Weights of a small transformer language model: 3.15M parameters, no biases in attention or MLP.
Each number is 500 + 40 x the weight over the matrix's rms, rounded and kept within 0 to 999. Layers, rows and columns count from 0. Numbers have three digits each.

# up: layer 3 MLP up, 512x128, rms 0.159, rows 211-263, columns 0-127
# down: layer 3 MLP down (transposed), 512x128, rms 0.129, rows 211-262, columns 0-127
up211:546537487479544571495501572510516445492491499481412489517543507581545502583541525491488528473515501465514507487427503477481502508492499441528438480485517486504565563556463530493450542549534463483518428553498549394464406528390519447491507501504524486509506479493536470453462525507478460441477539471509553461474502520532512507533470473535498587554436532503511527606483544491461522484607
down211:518531584510492501519498477472500492512430507472466602489486443551533482534577446496503499494491511539534486506498473458435500444597423418492537537593487551515478516505447508523525515499550481526511526508454506535526551442514527540506449498526492474497483429486458493482513532470503521490564545518554468508544500506498473452487451448473497546463531472500523494524489503441505452440534
up212:453499448572536567464477512510474526554504542512513512500445472493492484480499539487484443478512491467479432476486534481481512527480510518479515443532486501506536563567490558467579524505503490474475507482514529489445499515488544518482490539477575478498449494438509500469467576449552498563478482472489541464490534493526495498509530472435479454501462563556494504525546495510530474497466
down212:508544555492504518494540480553498424471522506452474469456500518529529508383448411506514556497505507542473499476444552540496517489511543483486471471535495443495490525475500490484441507500520569512503476539574501499507542430485520514471521517507478530510575453554447539501498477525507485534487484442532483509492517503478490477479492508507489512604495507483486497564447492467481535458509
up213:545477493524488482503524467445477536526479470484524538555502502473510504460526562475494485521497556505475457504512518438497509550499454540514509482516512543579521503558438485524446568532519476501453512522501467508530521528440491488471456491497515552408601491466517495489539486553482448508484470501484515483452508510498508515499514457482477509526422501490466469491538479528492485508570
down213:540547548476508494482492457532502561492488469482534494552489468508506520576522529500511525443462442522465542507521403512532423478438548518527521497510445486477467510441545515453472430521486561488469503477562501539474452535488496481478456534505518518493477464540465525531465511456508526476545443482501463527481457519480507531498506540550497514529547468498531481428476531537483501522428
up214:465537458560402476447547403360502530459454464469518507513411586540572486480546559499498535547499490541474456511488467505542608597622493496463491540466541490583424530573442547501571522581497502494469518482517520481440489542471490491507448509509506534474569493523497491461532470576462457565489486520530472482427488467533439514410533477562448495582455473487517535503531524545385501477505
down214:508458471513500438483495490489552593472422532490549510553466434454526502534492548423518544464468432540498557499530544500481414427571484469518574474458403480494547443491572539525484513568431530536459513537574480533617489433493518554505516543509488433472501461469513485444447543499497558557461376484515534505501551415498499582533412525540522540464496484545512489491516517522443500423475
up215:568556423523437463513513471431480459468383498492477534580500457531486555470549563571474467503484481478570495518497532551509502511549553542490507520541438548505449464539543494565488503434457515493516464438476529485520486509431557430536424473500528495503491445512463521452627544494445527468509435558461500569541459509556513436531449534589517526490426479518477479521422516503477547546529
down215:516497481516483422499516500447516478504426433461477522568526515509510461490505541549485489512543439486615495508497488456496495533498485477462478471534466546508484540555498545534502459492510438467499499547497477515485467476548487406583480550414579457449483430544562461490540596563430503526531517574424470485563508508560450508511465492567471551534422484466459464505511452556520456548551
up216:529512481480498502481585479460472508408501436489506500504518493497522563532486581431497530580493471535534481501509502469505520569462466658539504526521558495503559496514450528537464503464534549473439437499470480521529464521517495544561415469506497573527491474484474498428485540529532479464481480511463512519442534473488384522461501486556493526551468437476503470444471497537416520491528
down216:467563542464547523494455544543475438487543464488501483499503612511466488466564457599507463435539498482437536530479470558480474473496459511427524439487491438564520551457548470545482488484470487466500506538525498512503560500512478485554509518478444534553526488452444472527456477542484510504556491406508446510547480549496505465523575474487460533441467480530484457580443481445541544624473
up217:527513477517489606476544494428505523521486473551453474487490410532503521543479434509504533523495473514559376417485530463546478500524493551531507503470517530498531472452505542509531518450483526482487517444521579451479459434516567482467445463549454546436514461488568540455521449510500562548459545540553511505464530460475470530452472448552439572507523555430520547438518505482535516504448
down217:498527476504478542491509541445428478578484537588450472527421478469463473509490586523497510522464453502511525487416502542519528593520528524495519486529536506463540503597553500485512476553501518460488535478523480531451488546467500452518528428428485468442476458468431536511467481498462547460484492491513503527549559501420538458525610538480494418508518517498435467528483511432513523461525
up218:508467499495505492513524323490572482518508513483450423595480514603451384509455506455466459461533475566478439567494481553553563463612509513483472534457520535491521535575512551481474499456533470415476475590442469463536509528445560532545529493556535513468485510461523466442583476517453442466487498472496512473507552526482513491482519481440450540531526573525542501588469538470506461483529
down218:434552442506455492475473607586521505560453487538473497468423444557409468443507565471527470498540537512480443468482571365501479501379449479530455389542493556463511537465594469479580536533518461458540557505477524454501556524528511409487518516484465508503458542561507487502434505509460581494464575471511576494532453475458484488465492528543474541522461519478474451471597529563506544447525
up219:477540475476537545414517467548492468559508531506530466521416515515475534455496501491451524485555491486542458524514507544489565494451473522491545489545494554515554531566492492484494505533516520463516528516496564503493544476533509462480469506538521514430502491513470460505482519457507505494501490499561448448453523553475431483475527559529542499532429477483455505469485510509478472501484
down219:483498528474527551494549498494506558488515494472507484535528510487486471422502542530506499481495529516480528552540485518515497532535503501492485519502535469440461504494502489514483505485537545497541499525492457455427481495498461528505538487486523503500501460501513474491500522486480456480528454426497467505510493497497449509557553526504479478507471537465501515501539490512535501435473
up220:485530487508478546425507476489530436456493513426510475517465460513456508480492481516488496439553479571520432520495440534569521505495432488518548500536555561563538576612502580471520526479507518485464510564505567486459494518498520585509498496527549544448531480515453478425503466447601528565518491510531436493410581508476501474456485484507545491538468543469450517456513519539500438504431
down220:499568553454528540491498537539526511433498457556517509487418469487490504400511478506524538466532529447507505495600545536563512483505497464444495519469511470508559446508536476526543503498475507498496508575522464538457504465517516482475520499523467422491443495547558541502483527514465397506497417433487505486522512542454479490560503522486488474601513542529491498493513492462535509499464
up221:492505389489533507533560514509550454441438505523456430542498539482463481484529570523493485459601525500482527420466502450489549531436522559438490386493520487567537605485488585588516397513472500489438512513426479469481482488433521443487509522547449567396498430553475553480474472485561476587487513512490535514544524530469476483503517450446561507512404432537485503543545556572476444499504
down221:483536467490490472491518493577498482461466482580389542494477487435449626477480512512551482475543525441470473410479470476539502521520460502529563495502423481491492462395511516470493490564394517440442517464559550535467465526514547495431577510510557409535538546572541530487457551558492515553507535414414513484529491478503496512494583464469529510548456524539533493475538505479568463511515
up222:489540518531487532516492482454576505510461487508409462558493477485485463519486454477449501535496543509456490456484474520500475461524473510520512486456499571525506447493538531507476444538526510467491487524520546429465461484469583493474505524589457520484587488515533488532501579515553404441511542495458561429519530534530530507455510533462444591545464554390550525516490560489550525509450
down222:512492477565500443497496506474520462502439477520487470472486460523516434507514451512545457476578439480564539484514502502486500482541577515507539512524541503468492529477503493568499503470423459479499514514461452536466504460487523521467522502535521525481523593463492428444417468540493533522481516468492498516505546495512533472514519471498523488494510514584524461455414508435512537461479
up223:479550490515475535447519467434488492497514472482487416563415526510522460510514554457474472499507512483534427488516521468498562540472504496532495450484508553592494517528479566530511483540434556436485528521482488470478474607494501522475489495546513492503538448497505458482515498490504495502501486547538552439498548544509492401459529478499516519552498568502475523475505562552458429516483
down223:484508524507532498478511460483536523464507490504490459502490534526502459370545504501448508512481530496487494555536459524519480515542503524489476497438496490519469502513483502500513440528488508508514483514490534475487472486479490478528531535485529485519506460512488511519497515511518492530548500476537538470470511511435502480528526509513534488502503526494455532514506516528526499495460
up224:551481476558460505496529415443515502504475479518504472497471511548521529481510511478467508554521508504511399536498540513512470529515509481457480492510538496507563508473516550485533474466540471515440507499461466496501438535437521497562497531471548489455530507432451510407554526444512523564486480503510511505472522513495528503410472528544460515556517523502505485527457526557484529522499
down224:483499521489541399513529525533536546429515507523511473501472504509500505481484482485489523474458457500489537486479444509535458450480492556523547532500482516515499515481492437570468491466458542501485467466485483518527501469489458516508516517512569503527537456561523528513531490489476530545539491503469471489504471494548486487533409468529474508517593523541512529490463548497485468444476
up225:474589487523411513464526528443473480482533480489483498524474523475532542535555502417481543518432521502515471491511446525517530525506475515573464521480532560513511517493531517531498500498497594510500404478463481455516434565537506497516446502529475474525479421503498464474476465516509513538484487544534572465474478474521499461504536485562481506539497526477514606500487510528470506543529
down225:504527500545528500525516540465473498479548460450489489458561499508445455513490525530552493533495483507440502528460467537493490492516468529584489506440496523517519539497500510523463531500420517548482477556426444421450459470441436508516502501435553492478460501437474453493550470495507519528549478464552569521510515532529490492485480508482527452573501484498501549514478436517532476499510
up226:518540442527493569508463425407502455512416421468564469516381461463485596468540508545520501530442508465497495517511519508559547497527501503491461519511508467519479514468539494594523470455465533445475485531453481472482426516468538430517487423503515499501437512494410550438562487505557549543466508483554583490541550518522516505539499491517504617431507444540497514479460518538508548504537
down226:484507493498459463515501559468527441472529508565525454468447546507469494493495485504458554522526517512483551520485543523532473447531446544572464528500515545558453504549508468532494532438469445521432482415543467547490452475445536605462642489436537507505513456509558490524543477472489577535523505502466555527502465426577530505559474467499448460509527502489433538445544400558440492406515
up227:518465451553471485520587545448496517534449451441464413483477420511488509579537529531489475445519458597505524493519509426455508477496428461530532520551577539525512492461500537496486440520443503549408558472472501484479510561447486541499392479523536452558504453497492523444499506478504573488458466609455525552492560505528525432505500438457473547482518527551402472500563548535450524502472
down227:401484487502536481471507490567486516463559495546436545482496552458514570543516516496549506474462448502526638463522544495459538538443438454474573549473457516407540543495429448465505580497460479496533551472487505494522481496503478480524506472521492496614496506471509475494589544484511435559501477584495511542439459466480460491527531473522459550488435443485499457582478457483478460521515
up228:576597448539417540464503476493485481462497480466491448516473502481539412557584505425479475550557540507509519500472534460549531472526490500548479475505570505605491519546496504577506464525466504469485484564459509447455481527486537499530413452595492515536580448511448439509495477502458457455456477553491512502494542496555457435481423468481515512523489496530502488530526554579470535490565
down228:502560457440522619472514495514467408490520509521526518638526462480517552497469527489430543579505543448463505496458525570497561524431525530457452472486434460430548555503462522501491369490578528441530473509489577412474474474558495485493496544493520418493555394489484399466505435491516544482484534496515559513467446542521452478581511523586427548587468524553448573515512469559548499472518
up229:537546486572467481489537519553517452568472467534476440562485472492430518512521423509510465572509523467544475435518525450480447458521574563604534413494537564568506494481477565538439556473411486450468539511397487432507440538475603563464503389578517574452514477493510487433511521492514432511454513521451521470508558507570474495450463511449508554534479527476510509488514550535526526493481
down229:490499503521442440504523473532505447561474517516481557475491549524521478478522447482556512520531475503446536490497540554471520450531523531491527478509479461441513531498504445497457507542433491448515443522502499484452594463453435544421495503557520533504620489500508432474458448530494498501502505523549508491504480444473458507487573501511495480482500510529512473514471488494466512469511
up230:530496497525484480461494463482583526439478484412482506531361643519566536468514502524479475565573517649496492531514436532486466516524495514410456534482544586569593540487492528525465502508454547522468532582480485497494504498508543639475502478540466472487532466481425519488533544515519471477450420500474404504467492527517473467476453523516514447457417548531450528471511532514535485438555
down230:555508428567472492504447540477589537468545461501506511525471501475462471424484580489511589590551480496533479475429487547540487567489489500437455515445524512479558547502443554430602463492450480500519487532542515503487498488486535544503496463500474546429521461482461478485523504463475524523456500538531528422510527485459459496490479460518512474470427486487540527503544495510555488452467
up231:519538514440457517462512502506491487401502466486488494458518506482566565552506485516531496523520481550438510501527497572579473482515457505529528537488549506514621520523518490637459552461501502499488426485467534513440506515529497518542460529502470569497487459525491436492494549530442459542468473624454455479538464485549426462491439472519419518535508491478513507530424499466478530539571
down231:499457488511508574531451565498494558482440471516498458503482472502526520541452536522493494504492543558578517560485484525486532486467515488499541483513488454475478495505525508474471472527509503562506527472477543438533545496492517513486474408439504423492515471543453488452416491529538403491604514445471490468450464518477433552473521478545530504616506552516453431461502478514488542496534
up232:529488440507518545518465425468577443386435442505422434539495532571597461489484566478527509478555539480506477458488536501580555535508493497460418437474569459495467601459520594527510486514526528462448466531395427495447411570456542536569508500513511520491443483487508517444477496488545527548495510481506462520461523447487533528419528509476496501514498503529566517469564525569479482494497
down232:570474496479533562439489510543447512469417480487460511527422446500499458473418520514521518518473574464521485530527460494482568489559524447527459509495426463442467534506571515470491470477516534494502494493494493551503485486502537537496492529430483399515563510473501565539500508518583457483496461431460479526527549571535509554509491500497569492512492441577516442489500516485486486489480
up233:498470451468472584504503456487479518499546523442505434485428547551519479558464526482483517480541474516499418552477522499513511503514504485488445500507504524521591494518464486478522453517440447457532493536503587491496501490480527517532502489511549482472517494425506440496575437537503509491480491529516581451453508460489452488504467478527535466533515544492527552522496520518491524537496
down233:497511497526505508505503504548500509458500469532465495492501506510518532556504499540512504503479488477483542510481543496508473449476518521476491503508409459473456510496493467507518507489510489490487492479515471455489484538476540522443558494506514491520485414518481484498513495493520503532536513513488535533516512519493434511588518501455484531509575505482548464516478492520494517506457
up234:474515498524559520487473428491511507486468484518459483495482488522496465492497538433528484528497457492578540446479496482562457484546508560496499478538571485542482552553530564550538521456499502466420531478453477496447473519464508510506489539511509467494557505499436516512511485556533489499482459488516496518479523462494445487511542503479501507463528489553523454505467556517487461498515
down234:476517485504527462473573531515492497477497502495534487448497510526548497533478466520531514513456542475515525485535494488528543504495497533481555462495530524463466491489548477466493462482492506506532550475496487512468504505487519490463508466456518468476467456492506520486501488522513544478590502544509520505486487555521557500457484505495539484503520481523550463507491469486489484542504
up235:482510467570522549489469437495479472492455528517462465522443517537487414462588479407512553473534558497540496472448528539508496456441528492499492488461574525485529613587551491497546524514527477545466437615468472467405477454469541442519586511524513499500601492428499537524483544460470518588496525481518478408404497536504482512411514556464490522480493535467542524521511539479557402467507
down235:544517466473504460541451570516483473432534522473541462517545435514486606510427533529522495501448503491524485445497541541514456450548477500516426515505469517458508508476547488525467513489439484491509541554507441495488527390497450544452499457488453568439441487488544523587463404468463470497489477487484524499493470575553533475561512520488500571537475561528473582466555498452525524557476
up236:473580382483465506441502449515629391537482493463497452538436548533542418522500542423494549424572484558558432451480485433576512560499473493424442561387550507541590548590509597523553437435513525445516440531526475468543464524498509448593547527529500467553489469528462468432582513522472521470476483518529509512452473468435437473434539484540465481552482484567541543525521567500542499405500
down236:513548558443481532515511401516509399489489568493498578542441496447514550539509488512526487550483497519466516460385455518572481448515514472405521469534472467428397495462613443575487576494495440493461499484428492468441530480587495593513532384414399420530493512520467547525461438472448539528483520467462551486500500558590484466527473526435545508561543552544542518547554517457515481519493
up237:439602401534546566507547497525464412403423520450510498513467558474415524469514595499558545506560480470584476436463517397571588561451465547586536449476540497494539593462494490539542514442454489512453408448487513398454534623480597490538493474543496561526482447439407521410486564481471482533393513536529502510475585532515494503500549457451564495463401486550490564484501527513494467596477
down237:637496548402329332609538512415604564543505491472514543488499533490517594507469370453479529570563497527423497443515549467474422436571466524660445559495489661430564521470446527537498507486450493572460511400523532429450503498414536505437529542497470561466573473551509469411469424489556457546415557463439522479534509513412555564583529503447503464436432430393495569498509500545454485454631
up238:538568445470451515470501470468516441508445500476473415565417508575494473499531454493476484499509545497513427465520549463496537481495557517551472463484528564575529482493484540574527455531466526432493507516460483474492508508484514476503519494563465534423504459472514480469529473488512463492470525552482552456496533490534521398445498463498489522524512515467498502477523565513502503469531
down238:503547468500488547489512472515495469502490545491531541548451502500503487358534488525376508505471548492537448547513531488551569507557499499548437510479529542501482516501513461495560480512521441486568407484468554472487505479555505487514505517485480463485448473494496479515545457507482531528525540461580497443455465478477483480493529518556510499491517511464501551547520502499510484543526
up239:499489446474404470497473508510552483529457510512502493542494508481408470484545540492490444476506520484544493532516459481540505508571453465488476513476467607526456483537514520494506463543472515463540449516521564487567480576475500425536532490489552472481520490551512427514588478481527526462523496488529434483446491475498481478497498520582581496539458507550465480530459547563469484545448
down239:532529583451425519474481468509513502512535484478477476566448561514512503524436453477488571497543486516501474494513496498512475503552522522505510493437506493496480491512515556457540469484542488509514472506542503534479468401512514517525498548526513481578534434473506453532488563517498471497452489462497553478495510488462528440443439449502485523511495514481500543482522525504515527488514
up240:399494396475551505519481468468499392496519472475456476499465494500468489522487528475518540442551453506565520484486456511556549449538513536500534500515521503490508556416546520514560458534499477425467480476508485533467513540487520504547543484486516523501492489493495445498569496540488501536468491534490476509500533429491440484490539509547519509492471520513535455524541507577497491526428
down240:527571571501517540516505479507540479484510503537497455501535506517441465525526433512506616474460452533489546492488453490542524446473529459471536494483498492484497509454535478452560482484519488515510539487520543504489503557496535478542526481594474455485451464534525523429465484461462533480476462476531470503492485551482555465479471490519480419456491520479498510449475532458456498503473
up241:521529480548521514458492448484503507435469477484477473528439516474470526498488527486501451506482486546544478525519451531517567455524519564546497483514475509522487523507507541550485484517473554471477467540411519501542514509515540518484496511545479500502532451461462482466464556500501474530502482521534547477472530474498476444465493466514541551497498525503460526489462522532479500536501
down241:546524477497449502549527475464527487486485462515436497520513492489476413516481485508513455508517533490459484510489470485516495504531513491542438495492471528583465513475468595546452429552468490484455443537435500443470501483458522493500478508522453518413462474476470496529511491529547447508548539536549504481455539484530482475499479469481522557547462551513514539563490506587518527507489
up242:553497524586458517428499454406578433347483414508461470514456482564567447506510485536435549513561507638470474538542499530524577485542460551538520560540537642489609518568531514468499484500550542496454453574422526488491559513492502485467513535553461579468511470518524467428504511452520474524563487511434484518432573536467451463512433433554488486542469589416438502437490480473425548488448
down242:408492524484456516454454447484459536504483492520490404518507501512489480495597539441491481544465585535611570505376446481444379573523666511646448525482489432524469518512441441471497525472457456539490487498450465485617492496540580497556507450574453452480417474611533487484364534576390465561541549459609616510440604448466529501473409496522536484444523462529542464597525486536519486497511
up243:493505505473470567483481494521545507527443535394416505523536583490424444499502477534466482544536593490481496489460510530576498475470443525579519444418455539528509475524544530464521499576437447449523452564452606428500487522500555536549558471512504528470461518580478495524520459508503429531534543455483429376474533490538519472549430552457529546537493498525498492535482547547464474531530
down243:560508568470496479476528516491479471528502459519563518539498474538554556544500485456497514546494443487490509489524481530486517485456546479501525526498533517508471475551461561480379516403543436506465508530534419529545450507517513520498369481544490473537549494510488518528482453507490420472463552492486543535551485464454497499467470447554499495488503467503528530491470509541505511498428
up244:469459437609431513417585478531587503547444530462476441497556480505442390518465554499494509472573458615462406493487528453544520514533449527475568461486494515535462562563491573499503489574479482435455534417456578497510483477454591616539469510498505557457525429427486519525557539447532439606460450573488576525404484504477474453485496452490547526462407519480463594548522504480553407585436
down244:487539536445549558452423461519559487526498457494514511476477428466489512440524556491536525494546605397454447515542451481528459481467416385500614522441628503554503461582620494487548491574491380517467556553512490595447489452517518513641511512427578476463459440565472469556528584472507597530663436535493428520543538688454482487422470543535445412489527495446477389488517436465554473490415
up245:537564503536462539463545448481533455525447487470484425575431436566525438561509523464518519488550514528502488492498535433484523497478427494527460498548511551583499525568474496557500429544492506449497453516433499477536512518502490441510507489551512523489563449476480474417570460531543489493471478583478590478485515466533444420489468469475466520545493580513447501532514544503476517508512
down245:462475538444530567474478513574489421435591480504520500550485518490450480419469526588413486543525496412458475444528567569517613484519490556468449524454516512542493476514511582487473461413546500498519448506469551417463550586468443506479399582494544496520404343513509540493524495487545517531535483529515481486510491540453456470472475488563541503585481473557469616493506525558580460508485
up246:569527497480531565483516489545536415466505513535410425499454439615508472511505493512471516523476576478528469438507510449512497567479497469507449422497505533507498471456532523495548445491538550482480489508506510461455446505462535480446503446538501492418500500552519507488465492529506478481458512492508541421496501526564550493486478523517475532449536517499517505494515559466497492515493
down246:499473485559461514477567452457491509484457484472501444482495474467487457441506563469574480514523512489481449448489447522528533475495514532563554423463495576464483528545485573502517480484462455541476462450428517546471479490469526536412467497492431557473521637505453485504493496487487528589459505549491469509465474489567537535476554447546506515567442484500502533516549493530506500536476
up247:495517472505472505488544486536550461468465506477452456587455569502504524487571485467528513576595487483473450491544437491582488540497520484504502455480577601489496479505480562515548483497424561508460480501492452518535454541508519565509554501523483577445464462521507526435551475468507516488438426505408486464476560382544471421500495509472490515581519557546466522490531567507524496485478
down247:492473483521455491462532570527474464590422494486471556518542504527601514428499573452491534532508508484504461465524492490540461501434453529575500499563504528551535578544477435449587548447538464477463481459508491536492492529558559458420492429471462481489537502514541450440559532489480480568593547479505485568508488501465442491474594448518450449531504497515466522513518429465511466535537
up248:482556468520493494437502537479495488480481493492478472533482484497468511521527529464449509565516466516527459484483487485504526512533494478516490507493519577533539515441489531481526487543482516471513481511498535492496499547499490521498481528532497464521503463486489441537494533467493477517470529529504485446458512454515525454533508500491510530483505511526499521560500528500481471527496
down248:529514466579415499510481515493512446507466466472426503504496484498471476491528492519522470500508500517501503440509505490531476492505499545561472479443517598569508510444505612564524503534459478452410493504439467489498474496426486489506510461524473538433502456488492494511558507511510475506474502541503536484518561511536478471477478478493471524494462522490485520510512531573525513481499
up249:512486500482474567474481477449572471485482486506498466535459522493477484482473474522463539574537525524550474462514530522528473495483564501520494494508533522548481491527531530541523476496506466480467537557456480537524540505473558571528524485540529509440498552442510512482507515492529497581488485467458490456382485478464420466473491528466520470495549559472466491518465504534449529528582
down249:483503477493489420506495496471485477556535464518583475458501444453548530561550419498496451512451541503475509531498522546414482440504534443502527564447490495459506518484448447456485489523537523513498469519512439486594490438490496526464526565454595484523465427491485500555506524528507471538504520522504473579575511550528521519494479405475428471465520444476550532471546521495492538553520
up250:469533422493437555479491483493527509476508489464514461635476549482526455509562538417467516491509547501595447477499506503508490518480485515592485479454539594529540581604471530533496500499452534468484411533438484447480472551489466468500475450511491541452522467449484437477517468461551432553476476527575491474475532501512458468482520451489533509528478528508513535526556543534506490498533
down250:513462510469486504502534525483540480469518467468498477531516540468441514434562420485497510508507556517464455517556496464456445572568441544551514472491527560483513488517454459545557524496468540489514488534446518506534542451481408520467441508525451554421550490534504490547474514533491468554470496440533481415511500479451529469549496500535482492525503476443527522483543451488519490521504
up251:535522463546494471556511426500523418505469478475544512527495474478503385565554539487523535472549534533509518479456494468483447504441504518505481443485547459527480482486468536530524443534522454537479459512427472511526492495452460467584532566513537482485499488477476543504468454440440467594462545551503505545479485503511516504479487500455485515453542542550531503502510527445478527511510
down251:455526527497512541494521507544513526486429495576452540542508492498526489452518520505516522487480484508481512459548476509525521544477547452532526469529540507555481491508556463496486466512455501494497520525489534547560430545533597546496519511490458394502473499525483447465547503486465565462551450448530500459470493493552416464515559488503503510490477472511446485481433503449458529503527
up252:530516414498415543435542498441568462527444567475442525524459498525451527494532598449486485554518475529578447514519477493620520616470424562459431501424565600515552558562500516471574476515496507507462472564514458507541433566502518510553454450500570518512482469540512420426544445479529524515525451493564454510441496364448407477545432436543459471609492554563402505534559489520509521477519
down252:474656493394459523503561510562529488505494515416538403477504539559459592396524403506515515449507502567556535508505574480518543401500452509565509505433387469489428446547494471549545481495503550561490459532485563523529473416477530485488472483611413420520527485563428458473440497508569468501432452408512423505530499506476476537494561478533550509533545445401539504373556494454544519427647
up253:535532503499548491516540474526506465543462493526454469499480448522488459509516546489525439478511487502469498496533478456555504590484499487502470536471563467561504490508475520484502402456512470538478462510498485524483504513407446504523519492490552534466524480515473519483536461490456500465465436537470515503522550501526551471480493436500479501491560465566454464506555547548501513537549
down253:440431496464573535498505523545517491516508492535490508450530490511518444475478502438560541486462478450505517504512484528566555547530452438501539454508438533498466515485522478466538398443517537527474457521506477564470497479499541384479608554434483520454461569544545545523525514425545467479521456411455467520464521480501490515512533511511511512480449487476515486461530523499546513573464
up254:524509524416547442564552496489477437428501523550441497539487498554499579481481533470576442512527505446527490432489507477531539507432523597559475451546470487523546443471481512511472458460457549458479506510490513480436482548519545434456524488527443593451530474484551505488543482565590471462491518521517503470526527512519402522430523498517543514456467529511496460494444533513410510528491
down254:590441491529527548509527518494490474454443481512538543514552499505528514519520534518513512502516520534544523439484438536460532490442480532532505464531472489442550455558493510544550468466540481492480456508508471545460458496511435510415499499549477516472456507458459475471534539538530494529478484494462408503484499477499522495527455471535455491439528510548486411463518464560449481504557
up255:507519451461479610470558516487510478548536444494484461557513486515481508566503572468486508538523513550515428515503553450521501538513490579552462481450550488551495508528454503514473461500463491451507454515483481500456543530482483528515434540503527532490517450489477421448475439523494473512417484551529581465481491467512474463502482442470449511528512525558492507522471528564471515514535
down255:516450511544490517506511537492524427464502522493443524538504467517466451472482503535523504531533472527493471482481495539543556484482484539523499486407535481554488506489463556514481463531431443505489488550432554529514554458447495491520444448470512533470502485525515506454521524520492506502444531481523574511485512461506538489447436506505460495530529490527472529559541480542526483476487
up256:488551515504492508473591440533565469495545429543521471489531513539433537534474517479492497517453478548493531443477490398480495496507486499576529501549543561519574511468486505496466527534480491489511479437351568480541541483462487526471443455521492517490481456460478521492493405450447464499519527519503554510464520569508487499517496499481569563450486539481466570527480499497410548554506
down256:548500600527536485482528507490528514507479463505509547481501411539528448449480509546510503535501453483518542524521464521473453478445508485488527522584472552443522428511523475499459436536546512522514481472495513466425464601487578494459511517455499524522467435546563520468465523453473508495560472567479481542507465519542506470490482517516473526466525515573567506511457447438483481560480
up257:482552424497456522481541528378481463501415532513493531452535575509460579482625551509497511591523555465494451472506478484556534553556519574508535449454499553519540567482507515489543449477421482494470417491495533483551526481470521457634435605513513503500385462503421528439517386421513552520484517583484462501486482565444519450467468413487535497559497420524420545440515527450555551472497
down257:468438456562535504465424481482469497478455509566423465521516547553500502549486560522506454514559554510445499541460498540449468508494567482585469541513476446607529575493442481430497522526524511490466549470512524459536553500506567444452521486448560546474482459451516436475443540481456459563560487561438477448486460580498517504442448439567507518475496487531514507521490489507477555438496
up258:518510495475523510486467499520579432437502503519437448507453512506458519533538467470477552525483586473557510446474539549485456474485498483540440455507492516517537523438513525501509430478472515437514519546434502449504522509521558492448513409516455478488568482525509486538508567519446482513498541508521551486493503540497455490464467533517505572445475609521493492522479534552465492469514
down258:516505489518466457517509497566481471534417470460467497568471506469425473472519517507502557543511528488493508462555496476462519480495486512583507493530493505546469517469457488476541476493504490505492462509442510519472547535537522491522545449553526545421440455475521514560537467507491460499486537496505556451469497430533542472484500529442441575529535569526463538510538488535507492533501
up259:549512518499484490521514560540599532504423445437446468526510559432522532536509466510520561497527486530512472496542449560553499514447482540449538517434536513516582537549523546476486428472499543515464443490453477498537456527473534523516513401518482507507467465516458544428543528448413472434475406478481503511455515396572445426550447451481515483563517530541430600513548590511573556430511
down259:550412452522443550526490376559537478475502484403498481586476515428476542494470462496451567418521490501539474542493482465473438552567549586454522493504465526555498487544483510575459506504505473550549453488539568487528541522519510483489444476521402554527485440476442533432468547550462586476502518501357566522561587558478476502458475468543483527397479542497451570524437560459483452463519
up260:539497440455416467495538536495560502523456504460526502553431543510374502495551491498437450487529516543509441496507498464448496488521472458543528509518475612552522494503520540511527471517422508404528538557498528446502544545548510543462440461510518466512483485483537525485555617485511440501514496492437524456441505600507462483502513499450546493461399573506497572458505516516471556488486
down260:452550502499527510522509471534496479523511524480504521518548492531547443403560468501492531470472475488453554524570501503459538536505486469466475536509509466516499458485490452457454421492567464533511487499512470518520479460436400475502492583506448542537527483475531535555448518543546483464440533429511498523511573532444513505530464475507468466512557494515506497523465520512550521466562
up261:484527453541508554498483490468520511503440449476470446528460506532539471553556473483497484509602479469485535488476527469467556459509506427536472457478563550592526511505523510580488433564455476462469502523483497505463514527489501516586479450554486523526567463470465439465501465537507495550500487566559537482504547477493478421507428461522489564526469551500494461551538534540499494472496
down261:491490406487522546496514457597460393407528537557561488538486491502533546471521525526475524525498541422550467483534469487544595547469494523516433458475464485523511548505452507486480434466514471538531493506470520503470542518446447526492485463491561565531481434486535538514514496496492457539483505449497542451474465494496414457488527480518529491485564537509490584477556508534466543469462
up262:548505529457491473511461510481548499440508529588519503526490423483505536504525476434458463610519508478549501471514486462502471542484557472535466456532555531488515456440461508580575414491501562460490566505483562538525472488524529555527483440548495527420492459462514489548498559498467477506447425510544447454562606493474457427509464530491546533469532485519506454477429530504484454494544
down262:476429471489565516497464401410450553560565540651485551462486393523448476525431480523533493506446485504528569517490489589519526469552555493468497509457469459440514492465610546561461504519502482434484509527474493484518501515512522471526508489537479543394447471541470448517504500425557596511470471549483459480508543494492617491484500540500479494479495521484555497469518496505479431477396
up263:468525445439477553439566482501515442525429510420487415547514554506513478506449504439450461473473518485479472534504473517465519487514460579545528524455498606495460481560520578502498462448476497499475465589497548431490531544474478515561463548565483491498462482520517502419486526436550415497506527494479500487463489556491565491523557518469499511506500519491523587552495602469500555564586